Weights of a small transformer language model.
Size: 8 layers, width 192, 3 heads of 64.
Architecture: learned positions, biases, normalized queries and keys, attention and MLP in parallel.
Training: a variant of Muon for these matrices, 114M tokens, 3489 steps.
Each number is 128 + 24 x the weight over the matrix's rms, rounded and kept within 0 to 255. Layers, rows and columns count from 0. Numbers have three digits each.

# layer 4 attention value, 192x192, rms 0.171, rows 51-191, columns 0-63
109121136112136110132114144112108125100147112095117160146124153142123124116097127136122141129161081143131108122146154171121093131163098126141157161134163119141133161118136110131139133148160126
108130147116129109100130150115116134118114144120132123111101099123105136123137145149127151121147138149169143139132134118136111092107113106124128097098123150124168116133124128141127128196127107
148157095098108147125138157116125149099114086156117133141128118146127134102110137126130119153112172160106113099133144144125114113096112118156119128112117129153148125118158132120104157112108126
163137136123141144121113127089143102127135138106125113143143139129099126131105109125169118109103117111101105130138173155158135116144129113141163154119109121095136105130155110133140088096110129
121122125125096102146119086087152127127107148108118108105076129164144129112118117106131135107115147150090162116141091135157150142132139144113103125136100160142126199113125120097134138156172113
128098093150162096148133171124122123138073144147115097119119139160149119102137134093098141131144145116153107114160100154130160111153117122144133142120147103122106197104149161137150151149168096
123126111131154131145118118134141115114114122117129176154118124141107140107126111132163114118093121122128090142145128118106134122134108115116104116137142163126171122124114142156132135108096123
130138161121125124130094105125147090140124129121123120121127140136138145114126120111099129106148102108146169153089123137122112122123158143091159104105133163116123147097129108154117125140103159
145106136127094082096112134106105135151129155156119147139123145133144124119122106135147169134148117133118139098120141139103154129140145098119096126104166112119126134123103130153118113135158114
141128122146152123105129158170135125105145109102095170149147118129108148137107155140139108124145122130101125137166151158146142169152092131138126121137107136141144136111133128113085110136129130
133141140122099147138114144107139110104125118148123175147102099133128125163134153149154137105112091150128147161136147162109101136148158104132123097134155135135117144121157114143112113117133136
142124120134139108146163141109111134125151128116107152141121111138136138120116138135139134163090120133119132131168118107112129168111131143138158124105102134124111131160155123106129150143148126
123117128132167134130120145104118105112144143115113146133120115153167130125130105143141095121134128110129153133154152112075139158074123116102109096166145088101124162106136112131151116140111094
099106125089188065105140084202108132126147114098135185136166122109130106148142144127081112088150122158118030152144136121104087103124127131171101176080106115161115102144108086120150125122163179
165162135149119140130104088087097139094092160161106160120110122192103138167137124059196166138145144187153102092161130110079130157141139127137110177172102100131150089128119079161179127104135093
151124142136162114111105132090131077097128106093132144148169144087113127139171173122126114081121156071151077098141152103097131123126109109184148151159122108116191137148083123186140076164138153
161135114095170170164151127109132164094104147122131094060158165105149139151114081145160148123119140131106153119111103099140098101149155111104151153141062119123156179156121163096130131102132155
109148155098127093171137140156111109101149121144129136166132110150168116169132151109151137152105103104117114103095208139127110099121105143111177112114088125132142155147119145111159104093114120
102173106101098074146099083148114134142134139160160129130109137190160138166141106109094145143148111125134132135141123127167086148116122153107139137129120155095080136140137149129124127135111125
124152116146144110197115092127133109099121175095187129142164157120124104160101129148172118143149155109151135160121103088156128148128132151132176196118113079139216130109119106102102119164163147
113117132136134140114171105083080141117099100137133088110139156151144100117145176119137152136190121181146140154139129091098100117144174085126106123155086121112103102137113124136120157163131080
121117098123106113118163074101187092104140182143165117083188123111154074111129146180113175087138115124166109094140109129186136137129093134132124147091170164123168075079195131181113132119104034
154169140113098127137140138090108176094169060101104145166065162167182155117117129146154123116095134132139136164178144117155127188103156062148130160154149088174145090096085079089145151108096156
130112172119168149126174122102151115115103148129149141099136138082087122132143130112106090190128163080135146084105092132128171105094120090173148107124090115103083151128142141098148166133114133
146141147105103123144124110195137102129138091119108110132108132120111110121155119115098123099133153124129147163098109081164095109193150122135148172169111119123115134147097082173156138169109108
089144137110124132153168123168145069104099100124149120127133118228111112161097157079135180159128152122132117120103090107115087162169146128151127112114106131072145168091088180132147068082103162
149130112152134168129110139160138115130160077106088110125131139136156085125131096110137185159111121136111113126171130126076148118165091132152056182126178101124135160180143167136139157133109065
213121141129166156102129168165127097143192151095150104164156134162107128140059098129151127119105155169202109150105162114104121139043142127186151108158090117092104075090099180125119113126151136
146100106132146085163079123090123107111088152132113154171113112163149129123101110152125181115089091158114133106166153176140142095106149115122160152141180137097101203132155148148121126105152042
126142106151154150182148120077161120109175086146129115139150129127063152114150114168159148124096123091183144127074127121138116099148167122139171127149145167058102079118114117137185091082116126
184119088154163099136143152172135096129144132125143080098065097144116176120139111146111041149103124078143096092126120120114154088113120126139133087125137156161107161190167121132179156146106158
126106141157100116169159184078156115114115127125092168133132115145144127122137179089101146104167106162194126134102069106113146131087156144082154095213130086125120136136143075127119123113123108
111128111126084164083139173087118163139118114158173085173133083095124213063140136139154103174119110132171152098105138147112102123135147138104114129135131125140161154139121142082175153097147147
149107123144083129117141168118056082140072110138098100114138096137119132171151134124125140157107108090170183149148125068200133141128093127147139175141110171130130107136107183129131173193133118
132145172160152087109143154059144103076095088180144135121141128095150133119113111117147189134092141093079154168136092148079094115151097166157118111103184127131140128134115121075152152116109122
121100152122118154091154113118133124121187128138098128112126123157108202163163147083152096205095062126107125119158119162108206134120080093167203143146131111130099141103123125113142172101136133
131147116119156153105206164129130149145076103130185110128150115112135106128083125096150134109111117106116096125129128099144110136140094077130174154160131117130151148102189128153113120158120169
144143092125103099144101123150115100110121139207103167106112156130100107116119114196080108107077171137157110135131127092103130152090136107121168152078123121125142088149155171140113146159133110
133108102102142152121101135093139067176099113059068123134104113173141123107166093120156126117179088148141099137153149136116127080129118135122073134085181132110117151129174101119139126071152146
144119091120080114165105112094118167108190167100115163135168097107136176150057174122115104156132105127160134139149066144185116092156133105154084110131120062131162147145157154101153148112116126
091093131105159166082201095095136122092128128144128134144147160116101146108127128108064147145145114163116127124151138115127123143113105132119093191135098146098180106120097082087113146182122169
173082129123172070109147146113147129122090135136127106098063132140128088170129102109116126144112110104170105025165145118179160087119164145146184142134155146162140131117092108071111109165111095
153133124131140154129145084110093143193128148093150152113103131138132126064161110083147106141076132143159184104133105165095123142127115129119130132124119176142095129166134104127126125137163141
121141125107120137137136087139129141125093106160130152120105133138095157127163137087114140176137104071156096131102122125085166132128141100097154130120076090108109106195117126135088151132207132
113110093132163136080131160171144080126109119079136129119144097162138107106159064124119118129087138173142142132096114077131136167150173170122068158137139092146129163155122144153131103159143165
135163100077129090113112079155104131107128061119117167120123149129133122124146105154145113099168155179085109144076128108130128156156117138109165113126139111143158153126119164098173142092117154
126134141082108135098125080079105104131142115114134173150137126122161129113130166113099081134130158167137137110135114148114136129135186170151121129100144164131107150110153095129078104081129131
161132164167099091083106147150143168149137125089087137163130165169179069096154108106123133178186107140097110120143161080112127103147088174186132135078126200087090166122170088146121128156089148
200167116104140154170127121132122099100135122151192155141165151116126120118105113119122132156125122163088103135142111158134092118148169137179080142115119113189147123114086185134105140134149175
110198128087152133119111120099115092152117151140135121078171145092146093111139134116089134113125167095187137132131129116071135145129151085116117134140118142112068141129100127103145199091077080
175143186110141101117099168109119105145112131143135146133134089162154142145102140164137123138105094192110180115067120079162135150094138126168095156107100127089185150154144149145123130112066154
172132102206104119106182108123138144087133134131165161128134056115101128088130155165184111172129080136084162114125141201126150130091089153159092173108074073128060128133135105088095084140107095
116121150144152169101123113096159119117092135095154136148158094128132136131172155114104160159121138071198128088146156122114073150142096138131089121077137129120096156051092176152141202140095114
102071119120181083106143153181129154145071162117128151190164176165088121136110124156151144138152128118140084139098124154141145160126120114110178121120130068114139103127155150149142121113155104
126151143128091120152070085066125113126087102133162140151138108127119131121139141111128127116145121139113104126119108096138123138180119125104140129144170134137141097111174165144127123134085148
088198105171161123138131172102160083090140161090110164130162162139145143131072070121123148160154122212155105107113112129060083094106138145151093153173101082130123159180116103081119103156105079
126138168206134152154115184177174107157129134076114127050137141111120113108118147125141135122167140135140124076126129125161108136131132095105108042133110149146148155134112132140122119144085154
108132169146124139097142122110164114168097169136153162135138129142056168149129076127029135089125072157140108197181099130149147197119135114157142119117152147131043156139154115126123159112106147
164127143112184167126136155135161145113118141165126142156097131151187177160123097165104157157140143130147129158083172153135142083117157125182168076116107106134138091110171110109139186083097156
093124110127144138107117123153131111143180158118109170093087173143130169151091144109114074108089078128128103116140151096118120124141149133155147142104136153064159104143137138124133118116172142
160159073150141140124105150180153107131095141143148143095152067080181107167143145129168161096146143099120188069152122155111165185135117123115138120084099127099172100082111139073137143087145056
100170068103110169139117155083097102138156146144124128115128136131169129148142094121163189157126158152130136127087148107159150142127128125153124139126144093149080112098101143131144067141139160
128114104109096096079132150093136112074121144122138124103145105137142178138118122180113135126168127093153105133135166147153084141125149085170120119089075096158108100173147152090169166160100102
127066119141141182148164094133142145151121137117115122166138113132152141124124111148128125153136168119102134164150126094130169146125113121139144131151140114138149093177124111132154162157080129
128156094133124109195137065087113111171132139112071094086157131119131092114072122155138150092113177160121118196110151092143157158114136120179131148101116125130144126153141088151158149142122113
132102073141122133130139148090118154117157180143130141085170082148154130139140140125113105063093111099121183155127155073091145120143168124115148186069051156160108132128112126124114123109122154
169125118158129123165138161105167129185167167128148099151074129113187115104097084152092158132108120148112124150076131106134087077141098127136114134089106172145082115122183123112111085190131109
108132125139086070154136140141103133121114103129126161166079125177098103222109171180150136139128120100076132127168160124138137081147165114174085160152146161108134151087158133145118123080154099
116105119222101142087096108143118112152161165084100110180105148113079127118085102197110131160151143095127132107137188159161101125118152086163170103130137156126112114141121087136150106133159146
126055173125109048112132104165107143113128165073155077163165105088105131177105126163165143132115123142112134150142088166158119152118149119164135125106179134081046157114118097138147137181105155
119121166139150112105107131083152213123109148081139119123130137128140117131123132130110137135161071101103137111124086151115127124131118151102124176170137114104142117146103153119099087181124138
121181155151131185111138096119138102094125076129119087130105132099158124140180118135115102084119079123076115147070141151140137129118154102123102171124089124125146126113167165105160085145124081
169126121167110126171094152171090167196100082120123170135138097129106138108169101116168099147140122114181131152112126091132170090121124164122124122108125089112126104171120102107140146120130145
096163129112131102128162139065156114091097102134126122140127115106099120095155162171075103102129104122143166124129179129177121139139122168137103203164090168102106046105117138103159139118139128
101130123103115170123113083098156133107172152155164091144145113119135127081109121155155092173152133082096109100126087121107110156100159106089137166151112170097136117108116113121162169142122129
123111135138168151132087144116113095137147079152146106148141074079148107147126079104137127108105127088099135142112145156151140108134127080085091181094151108167171127165130109127109167116170153
137120106115114154134112114167117109147122116110103096100144083097138127132062147143127076135178113119175136076124105110073156086098100101137056088168140143147099180110135140129144115106126142
121096146141137167121141106127116082136121116173125177175146115153165092134096150157094173150136191138147122139144147194125103123114147115190101088143198139126109121105148150149113125131113119
110138154096128127134120121169140121167088101134100129149117139104126104142158104176154103119115144083023130135127187155161155140139167146125150116098157138114101130085121092097136153079140158
139129172136153140145146110138176117140108174170191134088108194166108124151158124100112155098095174124095089122150134141139113104109117110102097128196108086104115123142149127133099129113106133
119094103148133143146105128182122097177102117149132099142119113162172176109115129068111070078139139107103107141135124157140157131118164152138087136128110059157161125141168083140103152152115123
145156100149154159111139117159109094086165127077118155139148128127110130093120066095164124118125130146120101143123145160124158138139091111125109120089137134128136176121107125158077134167131161
110106088132128161132158132130133122131133132135129185137119130099131143124091112113114146148146129129133115159117145107149085125144152109100155137129124092144183158118137118112139136119128126
114138097151149142137136115134131143120140155127125124136088157113130122102158081105125123135102095113137112099123125159132150144167118144135141174160124128141150125118126128106132147155199110
106109133090144097117128129149100155168126160175133193123132149115121126125125122111143131149128162162100153129151077150139129114146136113144128134117117136154133153159123113157113124086171141
110136166125133097111183124098161089083112123106110164109142105118115140135128087083139135170104137130118138122146134145135113148107142124191147133073116107155116137126109142078098116118103133
148126109107122098127098155132133128134118133127108138148105100094141148127123132120153126118101146139105161148080166118129145153089134122114131127096127152139127080144101109158119141167137148
143133115148130126146120123127146160164113152164091084090171121100148129118146126111154126103120075161139173141140115156152101128104166175129179113116126126185109099114162103118116067104116103
116089142156137168134107147121110166142160113131103153164151100100160143150143150104138117150111105082105147113090115133104160097097146138136121110138051150144172128142117115120114116118159132
093173136109150160105134138099088147133091148112121141082132143123129110119147126171142091155136171141132119133117162058136140179131118113142130135152159126122162119151111146098186137125128111
158107133060156125164121125125087135123149118096158125107081089121140095131133141096108110128086090124107143114127086108126159138103151090118102126097134159137201116136130100111089144083162124
129185122139087134144157132093154149137127110128123086149118139104101109114141128138112080147169154096140039133198064099148150129152111110134141133158144150101125080121139173121124109123126122
083099141089091095141148146144138133125100163123180115163111130104121167180120174170159168122146123093106110129129141135130136142097154114097177108130089141151173071132088135104134122097117094
088106130120134157129121073122128131137110068149106181192128103149131149143137151102141134117148116120121147146124132114100133126154157138118132067118126138127154147092121115129142139127116152
119117114153136124146125127147139140155115131131146128126077061125103130135166144149115167155116117118134086119120155140136119167119134119082117115154114141141111119124118111142118108171144101
127108110136093172109138081104176128136164138102148121093144109114152141105152159147119096129139129146159120134123127115137117125150113118163154119097092128117107120126140109121147157117102104
148164142137160181123142135081122162108141115171104098106103109120150164123186123113103124141116140125104119125110131146138133075164120141143110163120104140128099125139153134115172120160100130
134131143105172183135174106123111127142097098119097114142136133113110107111125133099082141165155121112099126102131127143121100119131148138150133150088116092143131147122150121119134140069114173
104118122124135132132130124139119140123132155138197137087091155133158115084123125150105130111189146089107114142144169150170091158122102112113096160096115136158137150115143129085099147144098121
121102161132100104123128097134147126127103127121120124115135150091091119145115117156122155110174127145104167122136095135102130123137093153142099096105108128104114159106141107120114116194148106
125100179151097138100115136169110126145136121117130120116145086117116072153108151122140110125123110155116166158116132138085135195143115069128122129102146123143155137120162113136085151165134119
123127130116106135110100200120184116124140148092122175122122092126128097092119124080122141103136167156135158159128133102069076151138144110129107133158110146111116123167120138086150115128161151
109128123143167138124089122097078126130123192147119123124118114153146104120129173120138141115134097142118130121098159139174153120154155129128107124148116153144143148063107086128108124111151086
166161110130135128204119157140148107131141124105149131095130090117153145141148136155084158135140120127121106159095095097124103106140159110126109077073145127106113132162124153116130147154080168
083130130133131154099158106104142122165134114126133136133118119167080176105146119109122121146103106115127150129142126096107114165092145182135127123103146137155129116134143095163114096164161162
148153157080127135149145068176107129086165089084136081096160115098145112156106073115138149139122134121121150093145103133115142123124126097148160137117136110100123128088103142118106131116124098
126129085117104136130161107103090123141144143138134141122138196127125123110132150148116132122116179153159122119130100148099122164116159099133105089069167165144117127117075110161111112162095128
063111152119131119139117117144167120158131114123147136111132130134095118139103146162150111140130101141151136097136093095168130156139119130135118153122128155137142131116152158126161153132152146
104139146178137081102131129100131135127139116086119125122164109096074118114134142139129152188137149146127117089117061148122130164131132113125127095117157142186128171117122137152139124149157096
141150110119135120097151172149121136137086113124093146105158075089149160118138174114100113130138151150145161180130163084133124151112166106159107126100132181107114105132143146131141124140100108
154081056107130123101132071127170097149121121140123143093128118167146118106136144104060106160168158095150125082122166108125115139112182165110132136152130161111105126142137124105129185113100143
136122136144186120126131111155131089086127104137132128156124088148139100133134132112132081090146126117117164139111123114087117101161102110151110094131125116128167119090152080146118140123100147
088132127111110174130119166126154105092132156149187129155170069149151142130126164089115122145146129138144143119079127087122108188108130131122121162141144122130118200140175157147163119112141187
184156137136158120135130115117146132099131140124096116115097124159158117127168151114140098096091104127155145139162152142144127114126136120173137118130128129082156118123146105141115085110145143
130098131103136125103127118120145097110148129095118081127133102101125126124109132114103117116132157120109106152176142105100169149129159127163112128149152159145117161167150158126107118131151177
130108098138149136143128140181103118084169075135114134119100122100151155170164120105152159148126115128110083124131137141093121150177125107170083139107145159118144093122117092182097104162106120
104118122111162122131136142131154158218116110154133123180151170109155152177103138125122133128115122165122146151076122180137108091136140125069106140102160161137125124117164129096114111131125090
132139138113067126115140130129174154112137087114109144162121108111105104135100142141125136127158088118090094140119135108122122108125119166126141073103159111105158119149141159066129121123138138
161115124107096127128126087119139080101122129113101085140117115086132146121136146155149108117135169155133127091136151144136176151140089097119107142099125113122155120128088124116155139129116108
171123088118073124169106137132131100111099118145124114116140107116147101145104153128126132139154162156130129109122090113117128091123170167160119120126196150095144114139152161083131132170120100
128088144153123161096127117168070122122109111101134163152096143130113105125150145112119154110129102162149133137153137122124141126098145099114103145118132144094121147160126111126105162106125089
144113143145133131125096147088117112090163127137145146158141112105132175105156145130139127120138112120080139117133118103088127124106131154130148110139102136121183103149123132115125169092094158
157115073117168134150115104175122121124094095160115142146152121152065141118125165154144100128123114102103131131146087194151152115114125142078100098144111164111109205143168129174154136059098120
135159134180117093121103170171129067154090139124096125171158119106135142128127103155065140145131125160134166141121143135186153157086136137128161153120137132158111122138109112100115132100108113
100114132134163101154133167127122139138130144150111123082139095108101150126104129124151127086148169116128162125140132141116123111103132120136143131158135105155129137114150116151112127140193167
110107172109168099121150127133122152151111097125131169102138168126145121137135106146106125116116158120093113138135162181113121136106094166140131135123126109163120121105141168101132130172107130
100121140168141104113133136131138117133144154134128139151114114133096099142138164170070113136145128094141148142132138130103138154125076125090134088130173137120155138097117136149103085161145149
128113168115113135108104093130117156155117141135150131157131099129127077144115119175113134163129148091098177089107172088105145118093143149121113100112111110120109102103122090140119160104132134
096101158138099122133130145100113138104134114138100129140119129130118108087098154133129146144139122147120097162156117146138130130144108107124163108140144149124130123097120132120163128088103107
141102129152170122118119110158164095134144175106152160170139167136128129105071081071101135146122144148107100151156169111112170146110127125142122099137104150119096132133127132144137096150092095
133122113103099114117143122137132108108108144156127071139148114112153161110125102147117122101154110192095109130131097138099109135146124129122124148116140139118124120141069121164105113128138150
118080130149110122161123141136157126141125180139176112108142094134141144136109147079069152151098123163152164127111142156132122132149131144158088134137094099084101120110086125120094139180146127
110151126120117106143134143134118134152153131130115118121132119102144108109064103141144153135117093117130103152121112159126114148128137177122148118106116109104167125137129153093092145141081117
138140134118126156128124138099103143122129158120119137134161083137164120159114151123081067166110117125124112107105156109156145128135121096141182184065129130138107143091123106108158120127121123
091168140128133094100136095101142139136140120179142099129146143136159146090122087088131118132146131169126121131127156096142140151093105147120124126110120113125162111093129135109120160122137077
136109170115146090095142114129127150147118120153121128085131106125115132148105127121102138119088136146122162115148112120112105136149103118139126136110118145122131117155157159117121124131136118
122134137141114184110122123096156112150129146141114149137127145155130125117170121105082151115139112106111149100127078115166146102122155128113160143153092113128116118150104149121127137148150127
124124164093088125139118118108126142102129112099168122086142156134161103094140126121142100098158158083111102153112155173105136069140132140134118150153117123127094138140147105128101043154109178
081091149159119120148115103147121124163103144116138116152101112120078126130181144104132161114167110125122128102077154109120155085114088182129137144099118149129150128124136103155157120147118127
087139101132141104123162104149113122119126113144142122136087097107122157146156150147164078150134089140106109139111133115145139132157134142138177104083104083131164110125188145139132134098116125
135134148128176098106130118126151149103122145146092069104154169079157157155138135124147160052138150127121178129155134110121145116165143135139141116143130092121112105096128120168144161122122112